config = dict(
    hidden_size=320,
    num_key_value_heads=5,
    hidden_act='gelu',
    norm='rmsnorm',
    bias='all',
    tie_word_embeddings=True,
    weight_decay=0.26,
    lr_head=0.00354,
    max_grad_norm=1.0,
    schedule='wsd',
    final_lr_fraction=0.0,
    max_seq_len=256,
    doc_mask=True,
)
Each number is 500 + 25 x the weight over the matrix's rms, rounded and kept within 0 to 999. Layers, rows and columns count from 0. Numbers have three digits each.

# layer 5 MLP down (transposed), 1280x320, rms 0.0331, rows 466-572, columns 192-255
532470503476468507482504525528477497474478551514516485506483521522475505498488515504532514481522464480471479496554452564526509505498463493497534528499499458491509521554510455528568493477488475
501450422521497518543504476510469498447492455485481485419463499511513489486520503474512481531497484548481508503490459489476494513486512490514501409468471541552481513492507502481518539459498520
450442533506524493531499474530473502486522551493499493531512499470500485471513473531458480510484517518521520495493483467462509527533487460484528532478494484515536512492493489492470487520484492
494482539465490515508513476471498473503529496540543523490452500495525518502494504498458502511494509478535483486503496466504506512492473501493493541515472514516513526523512477493516517510497512
501496466524480496440483486513494471489487478494467496476493518480548489505463499454504467509491526536546543538486487455501482458481500505557500484482495514523513493539454535580468501489477531
539471495481516528486536514534517488487497470445485541513470478491472482531492470565520567487462533485479496520560464473542525537452491482546535498472484514587519503504455521473514452512555508
472481560524501491481552534519487485524571497500510469486494502519482500533489494503524524555498483461543535421489488521480529484451486523470523509528467526545541485517470494510503483479449519
512511470517518483499521499499510503511506490505507499497494499506505508510508488521491487515510478524498506503506481475483494501482487491499504470497480524510497493490484502496510503520492502
486548472510493502486475505469476504510484448468516466454477534486501492532517537491521473477468484485507547530524544484407484535446470484522483467471501468472489484494520502542513497452523556
455527460452506479500521506535487516511498494515501506533490481531504519474468501501473492498487488500494501473527487481513541518493490521538505497488500510518469498541515450511511466511483510
508532497519464505493505485506467505482491561470490504522493510505509504503491519468514483506448471495478550513504475514512490475495479507527507466510485475533522527521462483503466503518486490
484502497488520516487505501485486504507523489530517501523488480510497500533523519496498522517496512518536498483479505456475480513492500464520464453504530494540491515531473504482517530506518467
518490502522537514484448487453503519503506504505518480473506491485521521499493525500493452467503484503460471458462514507459502483508460519499477485487485511522439483548461521515506543497494493
488501502488480471546503467501479505528494502546499525507476492521473494492556517485497472581557495552477489497504494472518488491467480495507466531492507500492519485491511468502492529534494506
434478470524521508528520479519469521476507526482529514506428492462484490468527486540530484474519498487514474482543533482510494487541481514495463563479510542500495499543492502492455447505472464
485503447530494533502465488439521496536505471483508475484490485486496488495508534427471475528516512538554495465504484512473506531503486485519480460500479506504468541518506540518497514537502494
525533487469475497484449494524539484563508508474465468481485505504488510511493490463470475508528474537562496483527518521526487506554557483460471510491500456503480491477508542503498514456522551
468471520521492522448493514495507508491529492495484484518511473555493521507511491517493487546474481488479453499567521550507528503513524503495498490499547535449514482507522467495494469508557501
508509516520482479490483517470495504480466485486489521501520542501548474494487538474531452515489489539486504514496480510497489515513512498496523474489531504501509484512507503553482510493475478
459484536516537486491520528525470535480477488513526462527512472473517515530476542504504512498491473502511465474573528497489502451496520467492473505481572519509515504542486494509511476489461488
508496496487522519484502497521477468491492491545485523502522488491493499522465495511487486480527532501492488478524471494468531506495544480535498541497525511531488520509493517517503497504489512
510474449543493480510500497453494493498507486508509511519496524515515501481534504500498495510514495523483466496478484504490483481467501504498506546434557526558510529518507510545476496501487484
477502462531496496503523503540412479466520520512514513502484488493502505489463493522504483492472501527469484505508510547521508514472474495481468493490475514535538541490511504449497525501535487
531492502469540509527490504501494483517520501517532483499459496505523475540496484535526535489528501532525498521495496476462495533523511521540460468509470527524540517462509454497518513508509524
479481526511498480495488505522517491504496506494523486509514496514512497504499495520491528487478505500470509507489519503475497492506496496474502473489499482507493480460505497491489494503497511
516502532479509502540489468486504519495509529494495540515461524467517514500503522473457482512489488482519519513522531526491493476489499516512481528500533476512497535462488520512485515517503480
518435485467480492511481538498523525493492489515520483502528488520468525513482499498518529516504481473530478461478466498461511480452528479504532400553498518531490487495477494495487486539498501
485483507525520532481511477490496492532498503521497483488504540499530467497520511518474538511502507527501478490459521528523497509509485503502472519491496512519512496486516495499490490488496510
533541479481481501512489492521485488503478523458514527476466469462492516496515529525478501480471531517530567517495502512502467499509467482490535508485530487465491483543544469488502514464468472
514524503536544515471517517497497477529509558542511484501467529515470475518549506474481471439483557470478489490486490485561508535559505505478485501495486489492512438439497460498532498481522500
507538520541532517479500469511496471487493503504554472508477485543497501549500523499527501538507498507539500503452508510470494448519461515482491517510465489506519465525485508496543492511532506
499483476478534486544495480483517485497514498474454556514525483519511470491482515529538500562506516482480503517513455508496507540522491486494528528473466514488460474489493477504506486504520559
484461478535458499506534501512510487479474529551515509423470505468493504540450505479488514443444503499555485526487499507453512507539489536491522475491497490494502530512477487523488446536486532
465497517525483485548524509486480535523513501488521456524535518512481503513514511515518534511497535476482498487481477496485518462519502518462506483508502497503508517515517496520487504513493507
518530534463492503514514507488486500472531539490553483491481538502502527531489478484515528425513515516499493508496491452510503508482529476500540538498516508475465502459513497485526507467520481
488502465523498501531527530530514508492494476494468482506521502509475453491502493509487480482505458537559504483522518493539460499464528490532531507517480510526522532466519476504510529489501542
488494491499526509460508500520485454443521533496505489502508491503507515538503490523462502522516518472488502488552458466499505508507503526497489419514507514527524464450520563453493458437559498
494470478492495504481479479557539516485494511506467498516541495520502514505475477493489498501527483417510506473473495481484518445512488433469491506484491466500505496528511514509489463577499486
534503495506514476553513535482535533486484438505493497444510505497464513494491473528440509489460470516521530452474469504509509518493544463429493498541475511528497491468538503495538545514531484
482543503462479494510528520483478509507498509498508519505496473492531496470541503483514513513504475464521513538516497443548508525565512476498513523459459514483536509449496549518509491498433516
512504538446504501532469494470447497459523528507493516472526488504493496473478493469531500482563505469477528488529527496518502522463523512530450535493490489476453541493525476532456528508536473
501476522471506527513482496488491499502478506526529501512520509517514534524485530472468459499499493529478520511502518512498490489517522491533504520529512496447501510457508493495537512513506480
527504520529506510461457536560504520474440508528481514455482498516508493500485436506536488509496541478495505468497520484490521468498521494498498461506505502453517481496512490515498509537524494
508493470521452523516529489479498548467507510496524529488512528497501494523485507499529490452517484527498460481486468524469497496496483455500521501498477523526466489499460477506430512480491528
467487505512480465457469435526466519489504465460472446505535482542518470520506487496509451495509495554484506510492505487454484474465477505535481503514504528489523458488521519488572506469470505
523478494532515535476504511477487504470503500504458490531499499463508483495512521521500508521537482501522495456500485524499439500502500504543489593539474569460478510487490517464535537519499517
503462503464473499520518501503468528492501523498504526499503522501523487476501544476500522483498506527478520492495472518504511489501546492461523516475546539507483514501440514497505506496481490
502504482497542525495532489497501518481490481529497516472476478538521540496488472502464560478582544453507560507511476475500514516480524491517510492516475496489531455509499509509501455538500527
484518509484479515521502485505495506533531504514503515503546519516508520507488538487530510524460482514502499446514505523484513494497486504509505540492519503485511488488495487491487550509510519
540490497501516565528522498479500461524479493469481506502445505511488479513480480496474517490472555498524478563508477488517518484508500477482435523530483508513551499508530494478505472471484513
497500504501490503520468487488502486499530537511504513521487518518498497491515504448479528487477545524507482503513480483453497485474514488490478534472485516516520467507491492525467510468518496
526517473480496505549522496459511484507479505470509497499519529463535496535504437513537470487493532439490485490494495513451482503462485476518496511508483472457490504535509493484474541486510482
516464515496466504486515482487520514483461514500474494505465484495496490464493517515536501494453467473489440493553524493476521479479453532540499515520495491508447461494502442466469486545475519
481513508520519476501486494442489452462515478528537504529484519466507513509505517448491496515484543542461496499505489534463521485483487503510500500503505517475491510500499500448526501535471490
451539495441519507523502461534530500477504561468543503473499485468497465524492446456477518500523514471494527523526462504490506500534463474487448489502518443487439489565481513470525539480503483
495474508524509520492507493508486489483487523485542485483462477532507516487533494521470486491541518510511506538526491444513515500473426488574477559521475494526502513519537504512519554480510508
473503521485523538512524552476499493535469476482506508509540492488491502517501514494507462528517495469521475460496519512506528476459478500482464522486495483494476483499449498475501529478510549
484477528485490496501509460517514537476474495519522519516469502469469477457456488504458492527499488522533527487531490530481536525518486499521502500473500475498532501493504560494542489495479485
514517492468485472546532570450493480499498491485485507520487524479550479511507537499532503469495503475507521520536509502525532521496536485522475520515544520496494518494546495502481527542517538
509487474515497489489437477485468449488510551477534534442445522523468439512481497520544471491478450489500543535493506458496446529442482459496519442444484501511470431483516505502488458478552560
516512485504514542474473496542515535486473510488464497498512503484501480507518481485521487496473465431512516504466480494501500487488518431482468514526486507496494489490525517448489486487501513
483513514472486507463530503489490539503499507490540488479458460483504448513528531513480505476469514499482536461449466517509507482495489496467503533527480517503480524500488529448448470478528469
509520472497521453507488495464468483487500486489504472565490513472478509513488479555510504479511534531477506552526447472461493527537484541499545450474503490530536483542447496487496483457534463
466487505531486501449471504475493502534524499505460526493497495463480504499517499499468551543470544502546508518466467523411501523497484460489494513467494523489492496518482509444488607519507523
540536508486492533523449510494491492489554476469488541545536532528519536495466520516509559514492492519486512452494505483481508512460538496469519503501491518533503495501477527500519505491479472
504493476467482537504493474491536499488412475498470508446515499493479508458524494520526438473460468513477482482509445517532528479497496522488509471470515546488505487504542531505505478528570520
470480496504511455514514536514539490528473471488507466478535460512467528455521519491507519504502516519502453535473533532461514520513509516464529518537475474499485487500473513478531502516471467
548506506487503497456510509483487457498494516531445435471528505489556448497508504480480496471493524464518520517512478524481460460541500532473514537514487495478503565484495551578530460461512500
489479472484492511513491494512502492453514457507477501493459522484482516488481501494497467542490529554479514501541481475531498496477517440512521498521459526491505487486480501458492477493558522
479507471498471523494470474507477532521504494505519511514485528498514501498492473519478483524465502480482480542487502468496488487513481521522504527481502501535516510494480507473495476491514492
497527519479462510540525540463514492493493510506473478468484500507506480497518465502458512497511494478481483511451506437490516543505526492490501542504507485448469476515468531516498507467520503
489482524505512510522496491517540471483543542489448499531498486479494484468475458511452550564463482478485493526510528486475473481494528497515451469503500485497478502514537510509556550498528520
525451491482451512507488520523535504489520510523528550478509503519536527459494479547513538555476500499512558544498505492522537511522490524493461475518500515506519571524475540504480469522500478
480504508506532508500572495492515487483487544506504456504497479514484474479468504504497521492516540484518473477524510488503497483499470504510501507460477522494495487468518535478471500537512504
497524487494552505498508510464469492530483509455478524519494494493505561443511525438495548498460457482502512503556506507506488502468541493534462516491582520524465525502492452480492448522503531
495516500481523511496502474486474496511488528468481497491510483480509502514503497521496479500520519511513484492488488511516514494501509511505483511485497483498499505488512490480494522495516512
535470487511516531515508502465503491494534478475470558510517513515514535516481522476453523469488482518506525504509471544476471519476483547487474480501512552520504507477509496479493516481489493
516495500497511468515496524521523500534457512479486451478521473510500523489537493508517517501517486515500456516470505560471481500525500519453519515518497480497510493479453482493524520518492484
505450518522499474486502527536491488485478493496483497533503460488531516479494444549531535526495486483545503527521508465513530454474520502538516515480495494461482517513480528508504501471485507
481497501484513488542497487509526506482492501505476452523456478499462534474485521494490516499485499527511477507537521460456471509484499455510475511486488517503492543512469499457520474475499496
519484484504485476540501495503504535503529517535467519544477484448473433514511491547525485499487462474519532524525525507511524502474506478505501487502478470484522525503526460469515486506504453
494495495538480510506471479523494479489480511557496510513512530525521491495471478490492538459486476463456500516491502524520499510512466489499489512513508504478520527524535482511517489495527504
469526490495515513539514529485535488488472476534475480514506516494500538517444509537531542558503505465508497470487513477499564460502499531506487542497475530495529538460565480492489541494518494
425471458458505522488533512490523544544514470483523496473492482501462557500542469514529494475532484488481501535524528507526479486463524526475483529493535505553508543515481537495529534520512488
505465484519478527508483454532497470499504486501447538526509513549476490484444559534514507478542468512512508490489496458527511470457507474490463456515540536523543538490507487490454490438471448
513516505539450516508532459475502512541464507462449514471498529521483517491502485492517508496436487497508538527495479469554485498485473488474467491428542496484469517494497512499503530464419523
526515491538532538529526502483521500509488550515481488508534538485519526500508516506507509520486491460521483514496502470496518465524488499496498491520482506502497520532491550488497490499487500
529533470521415519497496521518543508456503449551480515548524511495478485511514534521525474470479442488463509487422481500548491514495493493486488462484507463476513532491472493547519500505538470
490525530504522505496490510523531508534486528457516484464483521539527492459475484510504518508485465486491467537508475506515488518463555555548457473514487525503469441490510465514485481514517525
480448485496483506493485506502537479488464515527519478486545502549532513521512498506472492495503480455474524505490451519490518468502496485482526492529498553498503476468478500495484482487520517
510532523487492453532526515485526551502552491517530498529463482441513445501475537470541420466483489475525485490463442465510494471484537484487484589557500467482478500485521501435477491515543551
508502523527488494518518496495477524472469524483520492491471545489532486515501519532472488494507503537495455485484516530502472498473494483532534519516571532544524505491483504521482486510471476
558484510449515496498481532513493482471444490511484533531472503513525530501508519533404480497480477480488532492530495531518482450482446516510516555460511527516534499501497498524528504500425500
515474476509438523518526502527505524515502462524481489475530534517505523496491522497487495471410498496460484524537529530498515454487505488491495504492490507496506487460507465511485474486499492
511544510512485537461485503506487510507526495508546478497491528526510492523509523511493499516482482542542516489436515476526491498490521499496471525520550469512485500515486509479493504498545500
500510478494498509559479489469469426516471499480469464511485513480492549520545497489540490525461554524514490495522478521487521549501529503472500425488484470503472494519453456532493444436471496
477517495474509489508483509524479524494509487511444472480549498493484480503463483498518473463489474494474467455497476547502501509543511511518538498540490478466506485497495464465449519477564480
520511528496509530537490507453503482488479507550502479536530519529507489491466522470490508497496510511499540525480492467538479492497466463529475504510505486481495512479467490483493522542473485
501499493472534534475491494514511504549469474440446482547492525508532468492478533472484484519487505510503491464498478517507523509485498507509490476464490509498505480484506474509486497534511511
530493478491529520480513482500497491499488501516505521464526474425479535525474491495462480521480503524483499535501506470467471495538491484479505528483508471470500517531476475519486498508490509
508459497541499503535515507476480488507475530457494514523482505508538490473500512507469480504491473485490456494439496519503486471503476452485479526504513480507489500489493497531500512506475496
450482504480477483505500521525522477504471489470476480507499504476503477506503474497548511521481489521495518485498496476482503498487494464497505479486450510493483520534482503487487497513526504
529517489478549515517506527564488507513487478505490482500484505505499489497521502527492504544512513495550485496512508526498494490476491504515526506469449476466500506489496483504528497525482487
480474499496499503531494514501524521476523508465488487450529490492488486491513517490480522517526497485496570525543510505480487508421475516510530536501488530475480522495516508528462499495511470
517518508496488510472469509479520506482464521485501528543466525516512472499505568483491449472493456481485509509493497519502450500534513508475516523535523527494495494506523486497478469538532500
509490503508515506531509505552453537501504533538453487545472498561505478480494533550509415516418493504547497463485494494474498480484500432489500496513483556514487474559545528434512485461484556
483474499458547481496510536491484506516521479549516510516479486510512493511498507534475512500499504529536463472524525536483520492484503526484487510500500541517493483507502533489504528507515505
# layer 5 MLP up, 1280x320, rms 0.0397, rows 467-573, columns 192-255
470454554478486473472535493503492497502475511465507516491560464466467474491517524455490521467484519525492489495513501530509540519516501511517524483500462539532462447514497553495510510478478470
466459524515508433531470507510523451495518485511464509514493483500474459544524485515517478541483485496461501541520502455482501547506560553474495525510494447519541544504489517454527490502501442
500497450502492513518472498525544474501544523520552521503476494525495521508529511470508518548525520516523505532456534484515470520476566502475496510526509536509456515460512512498515530468485469
493461493486498457495512528528495465501480528475510500509528480470477538511534499509509491524531518495465503518493514554486509516526486509531509524554453498511471502527521480481487492456480495
501513486565497488477563552502490492504494471514453515529516514518457476488544513525504534492490466522503468482545476490461541482477481500527502490547492536498549508502497522432511501483503490
487477502539478483507512538507500493503561501483496494485495456491478541486508518505514471546495437529457433549526463503494447561467493510479510497541507511518493472534423510504511537510488478
493514481520524486500524489494537518541500482458531481424527473519448483474529478470517491549474509506518479527467509517492532505525463479505487487500499523502479478497487520487496448485492523
465458475502457478499538506519545521497484510516511461526527485496497520491509483460500534485507513560529489484523467491477480494511557558470488492498531497531470508502480500457500537487478469
516515518520467513504479508520522503484490514462550540465523504516480525502501539493515519475515506498532489505490514504474490505480557497463493500458525484494480526470469534503532517517476488
492515525492499489529480548491517477524526451516507486497498477519452487454490501502475490536517477499517508514501510506492478531505506519484516486493494483501530463491460518497490503468533462
514499474536509522520465499512530507553512480497487510484527449504471489466539501448533534523526546500468466495479516500452546494468473492522529490450544527527516515503470533494497531472488476
493498503524512478509504504516496470485480449503514454451504497551477506463498468485498438487533504491533474504477508477498480487503525516514502531499490449507497491475500483475551501465502495
498506472506473487486514489524492505518469438479511539489495477469491524490495508481537544473512493516490492524527509476451502498501489484478507484553518491550504511528455495455548531509492494
497530544497512498462507530505563500512473508497551494508451436508499505446510508467497525491484540512467473512486448472479470547494546492466533515478496483495496490473489554523464479480524435
527475459529525490545464507509478513538482511456569497482546459527484565511503534502497529492509490504493483528469500547486490501468525470501519498539483517531520461508476537491526490548515465
470475456490473479508496528546522509533494466484533519455554484516489527514532516498524482522512514552541493511526454493493475511515500482510508499493548505485533505505535475520478529459492544
501474495459474488527499521523503499490524436502471461498554493496439526472530492541502494532515555550498500479506522518479476486493499554525568488488525524503511494517516570514501526465491513
484530520494534450508516497505517525499493504481480484480506486482445492508508498486494516491493499501498528513496498498491515503495501506494494514448532532477487483496509513518515489496500510
496535500492483492514471524558509477531482472543519496527583495521501518473510508471489536497497563517486505511503542495531460511496477523453539492509501486493486458518465519464516473498518486
481508491493484506473498550505500497525516500459521524550521485502485527502512500515522499529501490505545487556484491492462480462520556493497489489510498470496511485485489544478522495554470515
512527491508541499514505488504538522492504523483462513470493481466486499502498504490498516521486506465514502508523502481509492494482480491499503517464513523484527487498469520481496496509477490
505516503474491492463497499483517489494465499512517482466513454493476531468499529486501516511498525488531508486483525502452528495500500533455486526468535520486477508502524481530485501499497503
487450491481506460521514523490502521486460519463491539508514499490473513518543473458527484533526501504514521507495507497510505473527497523492506517489487505483517503521486518506526513506489480
537516437538529500492451512500509559535528475477473506468515433552499526496526495499533509491464453491487436513449539501481504486498481494485482532519498474545539468489422531434513496552517455
521507509524526488499496508493516523485478512467495473544473487498480460501521516512499536509485457510476486519502462489503495512490505555495485516489481534464479491485492536480515486509478502
490501452532495506475508492487548505528517498473475483464514509515441495487482492465527474532504503528506514503496511465480491524526513495512518489458513495525522569498477527506486527437445495
473459472508499492525471514516526482497466531516491486480518499503444503491504505470481506568504516506519501474486531500495506496526492486491512493501493504507522487539453502478505483460500500
505516495461500473483479521506538501537497493505491510466509477503501480472465482432523490500524510501468489476499488496523491520536521504516530523466509453504465486481490547441552501528490476
465517474511512492441492502539562502496463534512553527441528472469458543505500509447490515471545471529522504500453496478449528504516543526492532536451552541514501463512491500527486515522470490
491459480488525461526505492482567476491514505442498475485524510494469570506542508513470499541511489532462463509478502482512511513467518516482513482502521486511535502527525480527488527523497482
474504532499495458536497515490492524495491512493546488468539506514474489509507475507458475513503486537491516478485487483500466525540532563491481505559555511516480539518523522482532495495485495
455513486475533477528480498518544560480454525507490495509563510496465479493513532507486529488493482499476467526476504496487480444502518482552520479528515499498505522508479503510550500540464486
513468481455497501486481501461497501477491473491513548480503487493468533496486522505538524520526487511517504518487518543485480482480505483520518490509499531560481505510477487511508494505490462
472472519505502510488509485494506506511489475502538465484512482504496484476491503498506484497503464499472483527505484489497489526486505516477526501529539514487515464500496480475511503498506478
503496521507506514526558503515493517525434482457533476457505495500491509446484526542486481509479469538468460535503533499496518502474520529493462531505517521490460524506490577498496475517519473
468472531512461475526525558510500473517461499491462448505473501509506533499528506483482514515582495518503490553532500513490524508485484485494536506517509459494545489470470481490536501528514522
424509458484474459509506482475516516524530461509527534493541465524451510476517512516486508512513496522511488496504529506489460494473483528483497561497489483533506507490514509527495493515490449
445465515506497446530565469479520537504487484499532513506471467483448508482490530520514527487480525527509490554493500495476511534508526494516518542561515477509446496578470474475489524524456478
476516494504495443502477535493552480500486436487529502448537474544482471461515525475454475538507518522510494481452519523512541487533517541468535508500514547548501487444530501549542504500502491
467462527494462477485534526478535516529530507501515471512501480521493523517484552449492506510497473499490476536457477529497483535544533481434514538530492457518512521493494552467487528479515501
512495516520502489479514517530515458527496540499500523513512490474441519469513477497494547521512471497532492502532483493494487510480473505487491513491503538525487466539480495485480500482463456
489472483526492490500526491485474483503538480473520476543508519529504503499497520489497518527508489509521499526490467497459470523493457496510518567517506501509491491501466525477483492471480525
509485501508473483435508493511518438499479502510514477503504473515506480468512482485522518484497539558501498495501494536488528526531533474468485505475551527498508485496531505473516531452502493
469507482518470468572509552540482500517450501468501494494459511467494492500528489511497439467525517550481474511553481501459478504529486483520530511478506493494488508537510444520532561511435438
499511446525505474486461488507530542531503492559530519490541514512472525489502480503525498484485514537461508466548492458464519510470563497467559493499494512511510455525477514468561531492460447
490471487509552496526494507473498521503533493514483481509499505498465500501487492510526483519489482478520482500514505510507464500469499530510493497515433492475506480507494494496502492500497483
463502524514513435551521497486509482523480474504483505546474464537477503482445514486532497527552506508498474558490474517494526489470499489531494504527494488491461523504430509491505500523473506
508525467485517488490484495491527530528468495459502508468512494524473537499484519456510489542519507490513521497469503526498495477523488517487496510467531480490462537519489517472511501514475511
514457462528485513485509494504526521529474512491488513457555491515498531499467521498481455464491480538504515514496508527485492521497488500505521494458529524520503489541456510500494496522504450
464502458473494498488534515498507472500508475476494512500511456473488518510502472507545482519548503501521499498549540482494487512484534496489522488556487511521494487496485488441526553505483492
496445532520465459501528486477514510577472531482487527474515488506512466493525478490557467542525477549498515511502500534488493554494508472507508506496502502511489486514496546452470533511489481
439482486460459480465531513544566492505528475495508483460521534537505535476504479531472511516518506498448461503483514475440482504528526548464495509493463484530515542506501540499492477492535523
517506516499471472516545504515526484550514434471503466516495477478502565534497505480515504532514529527451521535495484455457526480511553526465522504488484529533541504524495504468530541524471491
491476511511456474496550504472526440501512479497464508453494480466457501526524521547481467484512492555496493541503531508524513598482522520472538503524527467492505506536517514488517533496485540
480486497447523467503538546563542501517506492492516518482496465509507497468503526523505544525523500516523454491513489542492499473519526508505499529481518527509499501459505480496498518476480470
536519484513476491501484477504545513485539493509532457481487480528479517498517503514541488488531464538448500522482492509484495530509580479509515489522547506529493494478461507544487501474520448
494502446565462493513494510560501544509505537499478524458536460528488498501537547460472481519516534532504465506529524508505511481524519527512520506513502510520473481524487528514533548478508485
507495500529498495510485504503500525495488512467517479519522477529455497534477488498493504500491482499532490528502488504485493502476465507506496507500531473513511513490488491500501490492502513
459432495508526454516527528491534475507486449529496486509519413479489474442516506468494538487521530482493484502495537498529523510513509535464510558499498540498462489531522507513474504495494524
466492477505470470484472548544514487511494539502478519484545477475490520495500529486476505520520530514502506536488498503493509502504457478497515505502484482488516472511515494511493500545529513
531492510502490477445459518531542510516532505479536519519527505523473541474492520478486504526544498535548480493478511492472518490542568481462497484484497524487496538517470536495518573498506483
500504447503515516525479504478527517494537516453480455456573470541498529490502507510480522554492519518504436458485525502532501420460501466548468507491528509539510531538516505538526503510494454
495446490525501484498493527501537473487504532467507480486527503489507530486518513505518461475514542593522498503513465476517513459459545548519530501471515511500514495496493534469528476491466465
495510490491571463544510504461509509488499509502491492506533494530465482477517497514497478488506474507494483506473521505528548515507493522497482506469504552473536483449473465522517528504477513
521492503514479475506508542535521539528502504455472518485471471485493494520513484478523462533537512511498457503471486516492471544537521485520543520482500499543509589501509525510465543509453520
498510478493502487501525521499486471520498471478548479490516464534486535485486499461508476500508489535476503515463513526484485495529513504457528490538506467529513492508458508452482519479489490
503510465502465494512546507485516538528481488502473464506545458479529509472532489482512502515544519568500486493518467443459500488494476509512494520494470509493515462515465443551519525515481472
480535507495476472481494509511523498513486502489514493484507456472482474532524511486495505520490497521529502539532466495478483502565548514478516494523534506493505475495501530469540503491502496
472513482469440493495523523512528531570459458499505474505501495530489550505494525475519501497493496531485517516529473509487468466549539531466537478477450493489471529528471490504479524455511437
521521501521502441516538482501490493518491487511491484532532513500499492526495532484542516513528515559498497529499493498463470532522487508536463486467493511524481500527502516459516511517437501
478496515483547516488546535490537484495507482463501497467504509525488521463485476497504506465484490497524420473472511508509481490484472546466532558515515512504453499454498541492490492472488479
491536501484486505506523532517533518531497509476487542517522481501500492467516526499459529520512521514493483534509496471475484516508485483495533482524525482472465533499494500525460525473479511
505510471489484507501503524488537515511516481473518475529487503523485490499491491498480491506517514525481496520517479456502459537519527463507509515508492530511528519492472493514518530516472507
501445476445511490491502504487528492529518461475474451504526516504450572517561505536497542539492455507474458467478511490466484517504448497455510511504485575518464496552461493482501529521502453
489493519498485479478508519534504507496486499538526549523507510522511509484506488435499515489517512503466519486519509513494507541518486523474515501488486497554526504531500506513494534525512488
490510532516494476487485491553564544500503500490501460464499473506508489451528515529520493490503505501470476482526509520473545466552517530477522497545496510505503527481503507510490505462496434
481532477515478480540507520516501523501502477452459471495513477516508527477515494471496494489513496520458477481461518522520477505536521504454510501517526465501515496494470498497487545497493496
466456500468507479487522539501508487513483440487495477499544490581506543492529501490501539448488520493519426476470481499450515483505498498509540527526450538467533499497473521524518485480497480
484486517476495491485546475486535499531496517507541466507525501476484479467504511484541536491494487516479502497506528473456510521483489512489519513484451519500465471532513493519474502483493478
530539512496504460508489541522500458475496514516527522484531474497472540507481569481524467492494510507424490536473475548448512556543560494506525508473537522521535497484466481495531531500434517
493489505501498470493512497482483513513497474488531520479488478514477494468495497499500477486477487495479521508473520550462485490535497528519496493489468449495473471497491506467483516477488489
533511513471504481481514504493507528527478418481530540490499487495437521501489483525468508509534457535510498494427575491503538467517547565508522504515516423584504532476471505485547527514468504
471511472496483490502544530512562493558490479499485505495536470472467545476503502453520496529523500507460501512448512535500535468499532485460519522486533483514504556501497482521493525502475504
485480525511497455539470488514534498542501524492527540503520517501445480445528535495518500464490469542488516481451461531452529515503473477506505487511557481580545488512532489497468486492479497
508468487498531492500552507501525508512520487492499470472510504473460496511497505469577527462490510526464501484501468495492498513476519503526534543512497501542549510514481518501491517497461423
486496564475489480496518514494481516543474450477495449508495485500496497512490458515516481467490519519516504492478500504497510513502522510460505574529500501523450479493531482507519491521512528
457476533491485467547528527530500488501499423486499494488515482520458515526487545477518544451487477528464479546465461499456543504527509523539488484529468504486499508541449547477500507459467494
484509516514484485522500523508513465476485456519528529531518442506432575472489515523499536487470502519479518476468489529474518490485538483472515503488479477485460528489461523490536492477487448
516508510501457489519496518499544509502494467520526501481517543531452495491490470478493506480482500513536493497509540450483463481548537511483518536489505451490497504495464499515491506495453462
485493497499492477487484531517530503568493483450489465512491475504493529464543518468511486502522524533490522489531485484482487479547593501472517521480496533488482484559538538501570519517486481
492517503450538492559505512471533520497494495497503497483502472481504475462518507493488511479493508499499493488508515501515489506505481526471507477499528535486485473475526512513488508494499492
463474524544454465490524508479512546491532488513524496515514475516483526494492490470510489487503471540483481538518522508516494546542501503500505514537504483521467513491487548524556498445501468
492502494532546502497492483453525463552473455497545501489493470545527511494526500521538481502518506489508454513496463471498457528508460491454522529527540506495457517502499500514541553521495523
486449471499531480502528531492519457508511498473480491474504496475494530526512510502519526534484485488450452529478523474495525489487520477474499505509458543518523485496522461508508498531491504
509452472564473497493518528468523538495528511507475512507510463526477502514571530536502513463492491536500515498528476468533477496513501471494500520530520502540487525478463543508525497487515484
501515546509476485484514487471539471527481536515499466508518534520526536448523525505470525523531495525497491528472519512519514470474531468474484497488510503518487494492494472514577519494499503
486439445535473491456530531542510499526483551491481490488535501477498537485527486508467521497475547508487501541487504509438552503533481489486535503530504471446515516512496481493486533454488498
528463513498516479542537514457483440493486487504486481486476487508513497510524508517512557514493506500503475472516479490483473501505485532503494487538482518458492488487480522463496505528472508
505504501489454506533493518485515495493488515511546464528491539527465494474531491493505499556487477501511512478494500485512436524485465498499496514509510515487536516491500495516519551534452482
493516500487447466486521519513489512491482472497491492470500482521472523504516502454496489465477524531501523508467506506496521506509523492487523505482550485524529527533495497541518507493501491
532553513552519503532524510477530531515527473440464462518490477553517488479545479492461453493507500527467492490537520493519461512534490536486499484554481505484523483492466546450523525509494529
544546468492500483505514481490521494506459536470493513519518478518482505494492476485537469497507489507474520495496514457490498503528540536485477493518535483484468525481502478448529488500476465
508476538456479455493495486471532476488488450520485453526531459493482568477456530525521565484523490503484465531544491494478435494517516486515527517473459519487483502496491514485478520491456442
486498485501504466514507508525513557505509512468464462510485501529506486452495482518464516523490492515467511475461474481479534471504537530528490491521503493468545512512499545465504513492477458
464475475516515507539497511520532521516465493511539491480486493523458516462521521450557484454489505542511510536485498531495487487501440505494531534478494493487479520547493539507490540544476477
488529493513540467554454489599570454475486513555526452493534475534459530462553479529478470537510505529469487521445516540474530512491517517522568485502499535499468505507526474529505508521463446
498464523481521488503542540537499510525484507501454485487477463479460536477494506527506543496513506560500486573540526491440431477461545552464488492470475552514525485461439490455508505495545464